config.yaml
head_dim: 128
lr_mult_o: 1.19
lr_head: 0.0083
seq_len: 1024
dataset: "wikipedia_en"
Each number is 500 + 40 x the weight over its row's rms, rounded and kept within 0 to 999. Layers, rows and columns count from 0. Numbers have three digits each. The size before them is the row's rms in percent of the matrix's.

# layer 11 MLP up, 1024x384, rms 0.108, rows 245-269, columns 0-191
094:499415497519526541521535548486567500429508552451463528506427540466482521493490461410500534571535469547516481549461453502450493570469466513588520432499494457509501478556522521523427507519426490510516470500505580508487489484545544503485471569556486425474569522460516495504502527500457508488465478543489535524474462384498546560483418567530447561519507504560474541522549501477510534455476542485503565527503473534545476509501407537486447472425444587504479532455510531548518467471487470568518449475503529417541563475485492571444450519467484474515525494492486495513513468545441519496
095:514457524487523460519603512446437474539510503534543504486562465468498504573494500532417485478465475468456526460517473533575522467497520500495480494510538585603471513480544518478451523510454478532523507527548488531523504540472556569480498500498510566486463498554485519495525584450485484452488563520506461534479497443548459491482563520520510520518423507470425474475543463507463529597447574526502449534534466597525494599512564529537493497465508511482498545406480509491445505509514554576524528448576521505470400554522536489524564393514534507473513494600476524532461461439467518582
104:554469451496503479543514482469506486541575588478454537469509504426501523547526476495479491470480541427451456516480550478535423546455470551431530488449500491471557489581509529515512503546557545520598528530430523452506571511498550577404472563509543505541432594503487474509476505462495427527460502506426522558488450457504470556577505461432516518509550486530488542510512543537580527535514520487544507488504502509541554483477474507531483504460509490471508580518590475506492514438506494547399477464572549542453516477520570511457473544487506540488421531482557489517462528496529449518
096:559546481495510572508487550533507547556507480466441499433550529485470533514493537514509515455441419549479420487524513531508497511542414437555485485503427543490600467456542482472446473465478492421500509525467566480575497523531521491433499481604439520477477464432451482531476520511454585444551402561466484482502512501496507570480468515452494533494487505529473451562433550518454450406512449505531523514494490540464478491518458527550455544437458531553472444482511563556514440469456446485531556471571543468491451408494465488480541458465452464454419531553577423525498490461496453449
098:550466553552565513566497477533489461490482506503477520467587522476483509572474461515477569472483428531512461502506482496544568500503451510470481531543446537542575560495483483536467596489487446519516579586486489484511516468471511460476530469517515533495466534505522520537516549512440518572546418510480568514500534509509502460541535535498601533511513455559524411453443401577484510528513392506536491574447564542487574537517463484491474477457439509480573540482524499446537536450539562492556573444547511543472421481511473600495530488495495551485423488545542526498494544477501537479
099:518519457476523516498509530541501572581494437498519459504437509383535453469473547444520486449498469586484612480542510507476553402479442475493497488507512554480520494495522499473464452556456510442484503479488498550470505502543499500590473516416530542571514515491474454504417510489499495509530568499561471532554543475492502526507477493487601529509471494537530597530479559394484453463596409530471543505476551487464473481515493524506551513496494482594500510565450509529499514521449557519496493582520473498542441569476516524505456550477471540420490461489515474498443521460575562469
098:528421478615470443451506495449450527470509516407442483497512477465530563531528482518551561453477548491584475511522528531491591531519463430545511535494421475483532551536554440494525461450454507487488580535520520541562481498500514543437466547493475535534451492446529548454491504504546517509545562447488516488506507610509512495535544433602441515507482536525451491482463544602526471415479515542488517508493436487490471492522458535510510511469486458548576469562466435407546546623507537471484467500482455519573517506507573493501515467471541528496523480540577458516502440432533506432
105:434529502495460481543500531473532517452557498527527524474538493522565518491562547538486498517536474528424499537463514469523557467471416507444449532483463488475539489440431569577447541498524473487441475471495496476538456531517430456505526460587606544589479526527505552537511525505537458441449502503452569536457471545517496435531504437514519487459553521549472430570510526520525522522518526501487515613478510546544519544464479528470462561439477472558470518492560493475544480499505471468459473512495521426410465560440481491463521569483573526613432605514502524447521500473549488508
099:538538417506453586594502507580465491470529477463537476513475503512440557453460490497448452514539530522484488525465483415482486548583460519545516452495545511482451420552431461553590541478540454586471492491470511511469468401509536492495489532532537484522457530563454485509521463495415417517455445542482488495541461519504488462569507464456457518534441491498509502526466549542484404483467550512512555464495535420448490480457508483482511425402579490458491454595553468502433501569520522479468463474452532486511565493522548426513494489469562534570523457506556421456566544444498456440
099:432548480501495442583495532508497509545567536571523526483516552567524474473490524520476451483547453516459485564541540548502508497565493504466451557519584478468477508556455537522457518445489484536490541549475441506585491457552456494522492514417522533488495512534556458548460472447547470435466490510532528500442450511461442527475495529494550529451500542537566510498457520519485547489491449469507429537536497485536405478548481437476433534472521527520445533493443555549511445499514527491506479402480501503485581500568558489481465551508528497529463600467450449541507478521520494545
096:527440519510581473494478556444474555486539501513469548469501470504474517443545481513534471529519530544579500515578483440456517460402506566503468482519487455508471513534529427506445505504459444562470519497534452586502479522496503421476447561495498588493518515468497492604550536506523471472456469501566497541482505513507499518496457585504548487442467525512503503483545507529464524508527463546502551535452571475485460477479503531488489504552474514432528550472516518420524471511496464492435514580539535498461620497480542563525485530485456561481447453511433488483450453485517480561
092:570522472461497548489485491521516510461431473481527490429474465516479439402452385501488483504542488489516503442381476544515582501523513459485503566484536560505517436567472502523440513509449488487489440531505485518512543466482541597451516523459501470494542473498528471541536572553567511462536556473408552476553483531438485519540498485516472536486510512537441498475514449500539534465579477454453494486455519531495433487465480516473552463496525547545449529548497455545419514517459500506479561568499507488511422522538500509529476551523502572507563472471523566545601473444476499426
093:486516514517557552558508486485505455476533458461442512576465497424462444487498559517505504569475491520513529523445412427461524522508463542476475438475516543468511494588432503483522534552446495575481499489415356466502449495538531510524524609382554566538458507459489521466415437486492550517549539483466487505525541507558531526559477470504542523467468579493523488414510491505499532506487475514457500564489544444493542508537506496474507504469503491584517494523447557503490474528519439543463462486557468491500470486478451497531467470459562477522509446454509500482432554539442511478
098:526526505483557521478446443520578461452504465465457489535542517509458530485546526516491566468522448505482532451468461523510501592474554517503508454515528578542500517496490395495451536495574426471446478519505464490461476527508541540514525506486546527519480520474505502520528489583592519478499475539503472523499418482527454466535476500492510456492538498501510540509485503534444507492463527536548490508554524535475489494535488418522550509511514506565518484467432475514437455540522460453471463549622483457418479525411477594554533478497520510573501555496473436537477454573487490478
099:541494545512472511481485489487561437466524468479506493481525459402415524475553533538532446557489557494446524429535551556471598393546537573461447456469508543510514492550503465504585526479577485445574583491462501460492554452452487491469528512531426497518498545491527496556416539569474417507504467556548468521520573524461516527468481440487493507476520429484521503524479479525460517497567547518468407479514585500557477530446549540512502513532535444510513478439473496459534519509518530548463461556483490538549452536439485482472482463473482505490570522486469434509528474456448539472
102:497581516571531554504482491383502511499493455452489502493497534571392507510590498562461522507528552514533517510526510509513511491490517452434454543494516465516437493448468494536572493483472506558536512528450511532464486449558562536497543466454408565538436480552588534526497517463488484489539526546559582511432464527480484497430497453535547455496506523563548516486452451497471476541476493484457460429451421522494553417540520482519534556468517455544455505414473477466532543511564493547490536524511580563544428547469454479554548455410489515511473526478487451432466490471537584555
094:564426539498565493429476500498513515496448550516553481483440515434491494500529516507531487461435490500547455500450483510458472492558482398486538512457556518442565514495486478465495480514536516561510539493520523580500513484552526485446518493521489483546483470479590518496499458499409541528522524497415477606495468565529439439491494421508513479581461424470507468473505424534505506436466470488481501493534472528524579499473524447437422526509521463477481500529462538493476467524492484510516604517535514594484494502482491538528543467525525437458425510512421451458505556594533469490
122:590539547480493473540480491540478537549450512527462404469483379451556522541529488501466513482545549400495492516511513491504431558484546460494466456440514528548519558407471459436479460560474499551513500529505516477439498462498507519478438447549493485523515491477474522514540518464531529478521503485577485525517496490499526534561554490558474484461470458518468447522431557479454434449456459495508449483523578509521470470510485519470519467536466423490526449533523454427538509428592542516536443447470490439512517438446527489509537471412494514475510531459563456461432541510512457476
101:477505492452474528443494482463447583490533459438488490505538419518500470448484483541524538457409569571525579535551543551566546508580492502453486435521494504602457496421523492484563528409566519504505470549506545466433493465534469548512533561514427438465511529487428478457477424496475488488554488514557477485530545531508453506495573469541533472544549538524524519534511525510535475468490496485496542571498455456455492534542498490461520468516536441534419477489531509559498457475550489477436508476484550482516469547516522491536478426480534512549503445500483515444413547537533475529
096:578520477477515487500445518481487557470529545430499449503511512510519512537484491439446430442376435530472515489498539568578532472552518508563461531550531500460493495409491506521460473475503527458551492479476487466479559464494469469486470429544523504511550504535499596449556418530501441540489512415477532409502480503470561497436528467465561472468537454482441486444499536529475469548527501457476465470542536539490505535538521535514485527502547578485601547512498489528443561589477446500457460517497524510554541468475501493441488485523535573497598522505553478540541506537478421443
102:452559497477532503584565551478564511480512478518455505527465490506460514472465461490561504471506431591493504470441522528489532630468498514478497495439530429521451496533520508534474539537474519473464385466475486466459406523466520474530431505441498552535561541498502489524383453508511541561488516551509530475514547481506500530421482552495562464527499515514511464558476492474445518544505540481504582485498495461527536463472429496563581466509517500547437491451475543461512541472491507573518531437449492534482562571504517470475489539509489537438504443548446483507542466472470491564
099:558513547513622429505460519454519441557563579582551496517542515548508457406490566606464405463548486475476486418455526525512586531503539494491533498566536515551477499502481463551505434450525571443518546480461510502538490500483540513494514416499500452554505538510479559554491478546499592526519488466499460495551581426512508481549491616437548494501439516448458538461509521474466491486507469512546532512501512533585463475464520513497547502500546413538508549536549503528469502543486555518464481477467502489463459475492467527529531563525520568555501574563396518546466567498503434437
093:450516523505479458505584456507503488492527476511471462488485468520475516483442509569565513482479505455504576475571524492537479557516546461544504580543493440555548504452498502522420490505555496433573490458541515538483489516505485526458392501459543562481490527519464551561583439475435519530460474499428464540457536468505432479471614450517537511460562483489444499446545514503560530518521415481522517536501438497462546452483499563488482521515408547406522494565497511472505488510496586537519521539487538451487462472473498489465471525573435507523494500468555493500459432511493383546
108:501505518462486471444543442534498504517443519501534479491466508440461502512502538388514540446467519433515454468463445520509465610532521449507528467550499471484540446512527461520500385437538507496491484484522491581515497399425540471511484517449450551418581500513505510507527445479549484451456496548480376453456508475478502470540516416449485516508480542493548514553556494527514538482489512448513542504396487505549495487480550541547501552479457489473510534510505500513548433548408515487396514523417479514475472578480521485521456531467469471511524449439518486483478465465476527476
097:523527499502469495472456534483446441562537422596483491546457445534491472504504503519559480521499560455474508493474560482482500495530481504563504478479485534562476484565551478543423491560491404400426491513445519499477455447504461479488544524535472491433523534512470478512484537498501469493493508476523468502520488544528445481506487539468518510501560474502493487560471499555501508541470483441445454491531515528486503503588474532513492417468532498565493477517442516507486506444478515469461529525491509431475501443541535486438475465518509456528490432588489451489448526543532490504
# layer 11 MLP down (transposed), 1024x384, rms 0.105, rows 245-268, columns 0-191
097:452517464498502628397495475553524548496472517465467539475540411525491451483473490504441507552490465490474517501417478477451492452493423499429515470481527458482456482505514455530517458473532464475509506542523468496444517545535501514493497519500530553414523551503465495451498484526554475554490461450547543448567525479467520509536443404485516517510439472495521492485489508481501430497529500531495618531509426499565568445445584505481496528526478537503528485540448440514465525438488505527444424458541528527517496464463404572463508538407479440487485503597511530499453564526517491575
098:432448477495477496499433493460484413527504504477481497480522490544482498473585575446484516500511558520489548455491451476488502563534495538555465515465407542461555504481511500466483450499510502461491481497491448511520569536508479429482551562434515537511516486425540430519547479539486499497474492479518459447476506493546469551509476566453496526468497515431594509505407546432420515560515532515557489487458558503487452440483536509488460539484481573526517499415493532453553471502572443470480429520427493519482514507526506488517563512493512523420528504504482449566514494532503485488
101:480484495491513446412554524516446521525533519441488516479534483485537550387502492492517483478449476465463441513447484535473558589470493407469486491446558530507534515526511505534512581519533449531495573475509438541538461497498506534477572509486482498512440507500548556492516486543390468532530552461463626486500465514515434620508499486453474454479542531496494463473509547443587510455513532526477515440469538405522516433475473434518526453532481467571429539529556546557505603481573448450458469502529516555453484444551469545448452489458440466463407564497526580549500521476452433487
099:451580385565481495475484502521456462519499556529443479534498483452496518436510503491500533507500573495527549500531444554480475510525548474499506428457434510497557500487545457530464492524470495478435511560526529408528561511542484462461491433508498485507513541527413563536532538530527485486497570469474541506435473489463577556460546542527496492511512493417436432531510502482513440532492519468537513562542519559514486493529515546561492473542487522516539459517539544541500503520477538494515542481508483446481522578451437475529494463479508446462497508566497533579501451473517523448
099:504554430450452569517458532513480565522569506541495434499518531523464459523475519448555568497497486449523547450564517495459536436515469495513492494430503511402533461517558502551573489479488490510560431523461498454523470552482473449528578437433501456447550598518548527401586469463526382473455520494572530526522490553463489451517550509543401533494503488496517502561486530532466507524460465536511483484561467545445399519505507453601525533537418541497472430502516432552536541481470506517514465473524541504528515471468491506539449486490473432542580493508477547566508419530479494512
094:487473543394426445485529462451528536502493499521482460511476482472433492444505507490470514471535507598447440467541512461480486447458585533489475488509485477519551517457457479505576495558572443514523426453422542578510510536424535547518550494492474456534488514537475540433512577504418417532458462434448534461538506445470571602487500526485499466510485466498511454504521519525476462515461522441570505550487469545520519489485527498486416541485565547538510517552550508479508525485460432507535531482503560539500472560511517531471472499514539462457455525438452453498537548517485503510
103:526393503484506438486484486487453463476508532395540491629462531575471531497472430479473466408539498515503556545549521530497498483483449423480486570528503475486475559511537518372503463470472537491462535499532432508492519462511523533449490539511414533513464500508421503465496563563523549636506498582510537494541499460524496491537480497526486459514476591481504532533488484514573487476434480410543528564488521580499550580561516451477484483466472529510547474455475524571487533536483496527518556465562500486519509542454520437536492568481458518459481460518412472569523511482552488491
104:499555476561489504519526488531586516491479530481450450543585531490449490518483471482464376575511498516495503519506521494516459509509505499465526434425499547597571574485524540549518550494504533459426437446507515473458415453522520580495507560474512498482500504447511452506498494496547513502498495491465529511431520527516546559551507522538475538460458507455498444508432525478561562578506511526480477414465529500513572483422443514536549556477530557517468492461511517492527486528472473542476454513484538501501430523523490560550473481490444507444518504481455436508565520475493539403
100:491474487510464511455545479462442555554552495479450485444445519543506449478486483503545459509482484508463537457537481569481486498480534470497534472469504488476478514476521497532432472541465508493523396521514475473495468453538425509438525352537495434470386511453493443457528524502516517522443528493600544528478462471523494449474491432480478571401498554463453520550487515449516500528571509496514511523435511532522483570551558557485534513512443469536471528418532441499501520472539420477493499486514564478521457538535514535553546512488518433518534510591529480546448554468568491511
102:530483558605448478480552496460533496548460453479436479443567491514505483492570441461483506459475505511502537537457528493539443425516504469542520554506422491488480451449471523516498544506591483442536471526535530492474555566453530496577562543527483439513536494493472499477499544454481511537445496577485549467490503448543466501525504542547497541471489435501542476483452516492488546526524517471439471464535434527484487512575497595532495516478502411493478502524534526508536585472544530431555520444470471510553528540435584509537480498481520605512508498565472454478544514467441572439
098:540433486467488484457518569527459508548549496564541513574490505503552460418458516438488521525506500450545524538471486505522564527477534483484477549515492537513552499484505452554498522518536549484521466453441527482532418497451483475555503476510502545583553518495457505494550492479538502458503463467483535513509573516530558446458516446534508515509457464603475462531498527535509457527521515549537585452483587487551472454524489545537591437550473496487535559539588531522504424527384524526501475568469487436461562489513499463495464468469447482478464555524537427497485483506522511474
100:574463481491545472517475459530464512558475474527542534430497487465547516486478485509527505427519426432459470515472480496509512507481531415450488502431532516481513585508510526479521560531541585549499437445522502541589521577487459541495554447506439503516505457540540480452471480496485528508493469466440421441477505491455511472465460574487513496521484479547514481492444496551565454517574479503433541512424472579550536549543520503529520544484521462541424444474538499474504533536527540540486493466439526530468548426485501561511582476417459577595512504545521580518504532489472438499
095:518483530471580488501505553483549406444427518489547485571470566483538507551535526506563524479458456494523577533505529500555541418522518519448519483510434483498458568509471478443476453533449491464501459481512566500504483508550444570519510535514477520561497570465493528485475527506462529496510509530454385502509552513518420484478554590441478483482590494484514502538494535488473410465534514493449468472551471497495497553489512527586509500526467536463505538446417522533529412491562487509509508537422631507493547508502478545466457484628450590476416494547524478435461494559430450421
097:455421495573558501554511500496424480501516499452448489440467565436558496489526511469480435485471487512457463477498539479559533494481458515516529467521491508512475486518546572449549514594509555447507638464564437476509394497461428508462434467598490478479502501545517539431452526465491435482466487457521419557519519517571576509502477505507514495512499560484498498467451579525494508513540515494542479533525519432588512483469481486482463493553523568517556487509541505454544574558527547500511489482504481558493455496461484490545504512522492526469482479509585496521516459523492480436
098:476510504485542544485443490503484482488494574481492516533452507511482559564499487539502470510514486419506466537532434510460450519507491563581483470488562481497467429452504448526440467515367487493425578519564498519485464509598606509510534528491573491428445512493530468516450532470459505559495484531497578478407483491529581465476553544536464458481433472478423621518449567484509488490471570532466552528473493473456531443526437447543534464537508539515519523497463436549516472495473521571532507471492522467498531523427510444442452532541458504514498579465434543512487530530559461452
104:469513492476514531452370476539484506524516492520472464540401487544535428473468497458533568434477507439497462479487460470479508458442499489512517506526469502449497533539450511473567481555509526558472518621534579491491507489559537537523549553436511498512496443477436476548522519545457431524494574473518488491535536505510439568449463490479399515518568479499539582561537472458530568479548473483529504544565459535476457475497525464518491435476408527528473491463473522542397533518519488504502482501462544505414602457536503444471485504464503446462493589470458534494482446577457538472
099:529514485475416448510517474496507469538471550540492547488470524560534530493499489448469475501519485514466544534465518515477487478490555466571480554518539530551471518505449482533515483509513523443489454452432433442445545444512472552477416496447456511534560556505505552470572530463542512509563509544510511508453559498516512424405522521519550525451472468507469478493433476535527491539486532599586475455453506528467529500497572524554482511524446456411514509505532464434521568537510525469399447542531544497579459434403456518513456437495474353526454562562483529509502549448544445513
110:545457473485446506514517491530520510445432530468417454522424475482483584521433488496452466491513518463506519565504579460499486489509495451505555478581483433492537522441570500471511406508450481537581462515522497559456488501522496526521520477500472471479451555477437489549552518506526513545459515526453484534506565437534523500508499538480576495408511432523546480534488581473451503510477472498490541442538467483452472501477524505432490527488483478536540507525457506468511509420473537520443564458491490491490438495492434501454505454495481596446471525415532467480438560567520533525
107:548493575490443535507528527513562473441408516511509490455489485579535442554475535493480517467516481530501457490515472456469477520491431442509453496498554468524502524567525535487484577477559513514389526538457556480566579504501493441461415485590514513548510490485556556480527548503511558484540461442463480516517445580466500485552489479511497518518505500511558475532460497553587482538475532502422529451446468534459517452533520543558492523531522552444503574607528473407490492562503590487497527498439443489480537492433580418466495492434426549504514557502536496545491513583498466509
098:492481596498507436451474522507442517464438540524505453468414473513560396454553445533505602563524559457479451380434535525477498501517527470486511549472561465573448542531532501490479488457405425538507462477495461487475535529485543480511447508504446445521521521523497453497454514444474440451513440528453458477494522458457521522510444558515525470468485444502541511511518511484559492494520539497512523503492534494583467510464528547513555466558448498485494504448531442606515525544526483525480520448496472538461552578423442594489476452460563437475520551490486543444509492517557504502
104:438468428507547569532467501568481474537563544528554475539471458479460423502444502433473507474496579554503533570506537490482505534522441485515514528504479480498506431497536489492508520500576458506493541507463583492486570568499560471456478513474430435487500477502498540519474553512538404494581470458535516529505500505549457509513550502561425472562495451489513530524472483474470487440529501523460463519515480534521442488525495501404530478597451520500556434576473452552540523426488446590496455471469442520481527474524509514483464485497486494521465598432457498540468525529443533538
101:505522535531495464554542512455505503495504562473496450525469523496509549463433439510464496469481494523517462492490483503514525530459544469456492540364491553585504511498518432488473478461515496491465567477514527565523472527528512491474482544507525440484472474518534559548490546397475489476453497521549482440533525452540486506460470512471520444556517442539506517454480511539482470537460544495546484495517538552479563519535489492456501467447516529505519472474484539485584563442549508484492400462478586522527478423567454472455478537501465523562515516502504448443507529462438507535
095:495497527515544470459455497498499500535523462540393523580517568514410374466541541445488483571514495575497448441489557538505504467508481525499495494454463556490499519505521515541476519527470492541428489556475487464570488489466461473538579467545496462528437511482557546534433521470533443475409542500479484482546491493479500535471500550492478475470505496534490498495452595566453526418549490516542500480481585458602524529477542469496497450567515549506594492473504427557476477502466477579499440552556520504461461452456439447439476454520464499467531488537503516487440506529487563497
105:423618402493510479507525499576463522518533496475519519542425490439491507421514535528453480483505490486525486481512439495544476590481474536439455403532486530513527507490512474475511489466519503536456492490526514505535523593519514590562535558479502468509542561596441476576403466483544453469482535466493466509427492486540442530502507513578466494430516521532512477477492539522462504535505457487545543536472523598494520456464491587489478422498504493504549446495437462472446522460568547527506515473458485461482546484471564463465507526466483555523435589458530492524454470474573491543
# layer 11 MLP gate, 1024x384, rms 0.104, rows 246-269, columns 0-191
095:483534544462524552524488484417496563432465541451543459617493411453489530465479560520478524544553496486538522481552568478522552520573522502498402481501449501527518476518422564476489429518502409476488520508462515488533453447468457441447523574464444504490477512505466508511508436532487579500508529535580514552521452469503537470586494581512513530495479501424501529576420565452449541479450475571478416484500507531532478528457506474460475529543472422473478554558533445451550481480527514481520470480525492450531491585563494533459556485523559555464537528527488494501524489460509459553
103:478511466461415512544443494505480524531521512479517507583532491495503486500402502474403440501577448568444474476512502435502368469521461433529467502525500500484497515420484565499500502505441463526575472504487455489547488495509506471485457464564432496552475509529494472515542549551537473486483480511484493500495532533475489519460493423570482536484500487499542520476491492491479495529509594575567571466438456474482548551515458479516440486507545517508515464528500450459432504422452458480504413517485482541511444569454501522537553514495441572511516469465461569492453463483432476538
097:480477473437454537495521537448430497475468521460509471504499494540498516498516567527458504503498512478459514471493503505552533420468443394513509457609564534504604500497464480490523508529504555368469493479475521488494449472525457441466524480518475495545503484462470441593427580512543534474480444490473456546450525479511448563468540551501488496528459479532463461564449583512494495461522433412487526519472453470472491486467524528512487448451535457477554487451488516501397501504475494465593565479451525452491527460522533502479520544468496475507491451533455488518550479466515502445
093:504421564494417526546527483481540491491523429483501513428539526439489459474455531498462514412485484510449407553571463539470470444517482549496454527517488447464534529602520513430538504506513496484608592551443492535495480498412470535498447466460457519440497492532510497460471479521497591464515486478487455510492482462413508475555505545489539513461488490472519410505522513527606527454487458515475466520499502558479478480505507485498482575474450529527507506537498531524588493504500516511483516473537520500596461432525545517498514505453508526498531472492483577534563529553527462429
094:515496544496465509485506498509513515503527518476487547513586463576474499479489546456509530468419502484567565509533420497531492510481446447569445531539510419539472562406522430480592525592501460591537505447456373543452453466417465527554499520477446507546480506473451484565525521500467493500463425472471490447530482445539438539502449521483517527495515513536401533562536457451494527532410458504519520544450523404496595516532494467443456516571510480454442481514508516594570522525507515515535559513596552482520568531496533517510474507560481478469467525435460437494463527477497498474
102:495537455598494456456504441470521530463504514515552514529510490507616528486485530532529565494488511444531560614449533492511496522480503474518505475530547525549516466562495430427527491527512503536442474456606525557515437554474435481503514489427521497479425489586520486530511531537526581536517534465467484522487496420514510499626490461481463489472493536521519510498449514538500579554471568452505485493572527549469536500469483478513541461452512533515481464532434466467469470512443457475475415409424532525490523525530510578475526493459557484375493516512451455580501476512528447492
100:536495470486490439519528535505545492418473476504528557560593497489542521483512634541457518490466452527450513537489533492493476480397551517587546558534445488448527442497440448527475509528552493496516493524462454381476606496549454487544480465450489454490437496507561515533489497548470474456524533456490589585502556492461539448511476489551540570536413466430468484540492482492505588502465519552444495456520514441583477498499475510450619483548566497485503547517517464534561538446530530480445501486496503454474504520476466539515469495565621474444508526451462556485492532511496460570
097:499490444440506496498482514566451547482564467464568482504449548454482463500478451471547476480467561488566499514527448447478432383538476504479457453483465432491398538549487429441510481490517495557510476514460540494477525474503536454470479563522466570503485605519504475474495502427449488448473447523448554519500515463565568472612499454491476457544501467468428562518504469506473568552423492489533532483529428470498531521484542538533469444426555490492418504506518496480483489555587546525444525489504534466518454486544553402527524512462514537484503399525504496474502547504491430489
086:476512476526503489448495510555501541468484524480502440505428438501503518543475515496507458498497518559485535437525459489490463423480505533475473463499460481475539537591541459496522465472460553431431519511411463518442528430491471474490503447543507472499414442432466492512577530509428519512498535509433484399503542535500561467578548545532447512489499470516508538533498552474468523551498513471484564568559486463477484521482572469457457489506512468426455602515530487480532570436554506458501494492547408453407548520492514493492564500477535514447487440496442518452451504521545512480
101:494492473519558560489471470490474469554516472516463476534474478545458539409495460528545524440535492491489549508526488473418577417476440494500454511500502525556495466520453454496508475541488516597490513503449506486525434476515501412433537570496425536481511504607593595443491493510514535470483494484522507508502483518443517449505492500494494456567505512485497461478480545498483522466449519545525580474440487526480506458477482577557483463485487522419530503510504574534505485546444521541573485504524469480499537467483522444516555455478528523419512436506519469548483516447505458480
095:470466468510416461435533545553511579447502512424477485486435493510438549472513432483533498425474575435579473465420495518458547432460558493447545528457494516575512553543533521497471536457487422440477478463536447441525489541455532550527477495513441580446511514498502496568577550526501483510551563507482528487533447553527509547507439448492479463411557526470458502453484487459510458473525543429458416518452544554457471514451512544475466483539492419538497470536534430536481508458469508450500568551452468495452463454527429533551453511498453590506535468530497473571519446548481558488
096:510507469537467463467436528509483487512500516598613481468465580546588480455480476426474478469488453487501457514535567515535459463490520443544509539526461466475531523431533518536450529500512509442496456429560594499490490532464499539587492473529438458472533550529466553509558525508478544479443458518530577537539447498428496513469505548446514450521535474518508521559551425455510464509512475496527462487513457459548445546434572498509499506519460578515470436429566489449536497491466547500570556469519573478445508548485576538491548506470463550472487513527460507510564412483552501516
096:521553487530526505484496578483454494472544486506540517385534521515580585537493482476482405499577511433533524508433484532525507438481458482559448554500442477464528416548512479483618463497502495491522515531473476470462476495453415448490530527540462498491471553473443505508467504479431549473466468452466475510522487516489497491429456510444512522487416519561476496438588491487525470438518460475535540484426414545481548474482443447487522453530490477527564590497531499457510470475482476471495502546596475610474528497549515578467462543528442484461477468493446516500501479506495507510
103:499527419464448441500576497476514549493593456508491488454531474512482549580513525516553557507487448551453535504535584563548503476478543433503530527536473537538455584459502444400478530459582548586501424432464511497504451483478524583471452411472449512553550556498476495449536507537509458479490569567482487451542568543550491478432497493461463515527516502442491478520551457429481467468441517505488511520507466496576448484489492516530484522558532455471457489571479515495528498476519516460533454533492515538527477495497431545532562477466505518515499499545492521544401427526454499474
105:454538518473495528512475425473411543507450471464467441426562528521461490537524482495472519486461523532465520452505477536560531540493512499482484488571503487481499405476445489454460517497492487481441505462519512496505524528457504549419507518455461476531474531497508505494433537482471489499559502516461503615521407643599529534511500493493522516475443441496528516503429521506466514516496461522586499536549508436469556479453463541456561444571568499475484539540538510459588553585550502482515585510546529509466433559503529503501514466467542505533428498455589462444417497449486557459
095:496536423492527481482503510523538497496471496469581478499456529511548519467495484482492508528492407590497472490536450486562490512507536473507559541571477477471514500479497566510492442484519528440531422457429436448517403558488484587475457464506497524432537512435470526488454543527563538535476497532506410443498546535478543523504549538605444479533508477493447482471494501481517458558531533424563502389512589496543523472448547490533491559418513480473494436500513525443503545467486479470429437549497488470486565492495468521534542480474478454511507503476464506513498524475528467534
116:463556540573454579441493532476539514440506558522520503563519540547513469417524399480478447466466469579404460453545435559536470439489428536444487538526513527428518548529473492544533554416427518494510499511437487506460508524504502400482539532503520464490524540499541492451484484490489494530423528511473456462468456479505555509399530511487501507520544536552507479505552516465467469528562523490493498506531500506526499508478516470536422525460519504496455479534454407484401453524536492545481507527417494531533504497486478534492405502559508516482526473561517486522547518493499531455
104:503490554434590502517419517536448503473533555502501418514442501468535482579506478471541517469560475535511484459463504555506479547497410483424525424525504459472470581520500475503473562573456478450462539474483451495466563467446491479568511528567538457447488478538524529516561517506533446499516457473484557476498464538455516371444487522565549528580459524471502491447481526497467540546537486505480466494406466476412480479470482566504515431532499525468529504515553489465513511559530476528500424469510458532490470507444539449515489455493509477526503487431452562511515639522483493516
098:548558460492558479542540550484521488486449521461531470543553490441526462559475420469493508420541474552436520501472556507556512469529514502528473505450431591387516523538426506443482545485496503538479491490494559488480505551486450481436507465537464490507496588492463541461524473502491460505494551471461535430537514494499469411548526477520461389473449498444436438520442504493450449486527449470408430503519448520516480528501525544538476441477484512500526546506530524447520556500548473497464497504561505468486503429403580481553557532575484546498497487517535445506527475522540481445
106:513519506504499460515586603439532543450406539453492459505486472521421482431466511480500464485522417559453477506427520587456588521474482486513525487413519468545452533495542508483453491476432558486494484483469512468528528583501488531479445545542421469517474510473500487457491453525512548573551465429456505422548530492474477448446551473436589497495464443476419482571464467510459530480517515451552479493518478504529520479424440481536560562483520506526422570486530584486491440436443467493546462445457528485523479512505492512523507558448516516438494459491479415485503463465476487603
098:493538506489481472505525604527566476512441441484453481454488541434527527442503494519518506521484480473543535442539498452454456500472551516466491429424564471499477544491535530460546522447619503502469445511515454518495463514546518604471540503500458528513520542466496499511435519492523435543477555525525538552439485641563476530536483373537530500512502522537492513472492454466483512558513546525477576514506450564498469474434514496503426518558558519532485419448486449538505561557459519539494462577460377544468496522445528513520524459493559538500534502454494504519490498506470469486
094:485501512408564488475510512547528474510483477456538534484515501536453541489511483535438496525462472503499488539463570546495515533496447500460481523484478523524357496560539474498511630529458480521496523536471449450548488455510520560506541470507481448560469514552609480426462563523528493494507529510510542520531484574503521514525411486507518496472529530530442540528371489423443522508500514441511458513617537521520437513509483506532480463465457498474470499488515526524477507528514515489541451446521485525509508501495583543547433492498501545508438482531541476466469571487522600523
108:477502540559538464506547450539473429574557500478521544499448557517464557436533465550430520508516481531518519538512445524457504551529464468524542462529496487489527497471453538500547505553507556469463498461512503588491440539458514514525484545511480486557506525591508486467439482435531538546469539405504474542443457453468512533501446525481429490427533476502487437418448466450524492461506443483520576455523539597499503485423523549476514467475526478393500556535446528441450522446497573506474481480473441469563555489449461447532511559505494477539541526542497526441422478455492522528
094:517540477530474495491505455526464512505583601450494438479585518538578500477502543438507465436510536444454476506472494475469470449550529476480420527519560512527561421429477511512471502523461515479528534496540528489473525517488563468522465474449499521412412415490514467462467534484443529485483454496527512538442572525535501559508574510574427514500498512549495457472530504562525433481467588479475514473448511481454493478462471453452468637477597408457478491464526584452525560506453574462517513442575505531494460506454461500496461547497483581493520533441537533484566560526459434507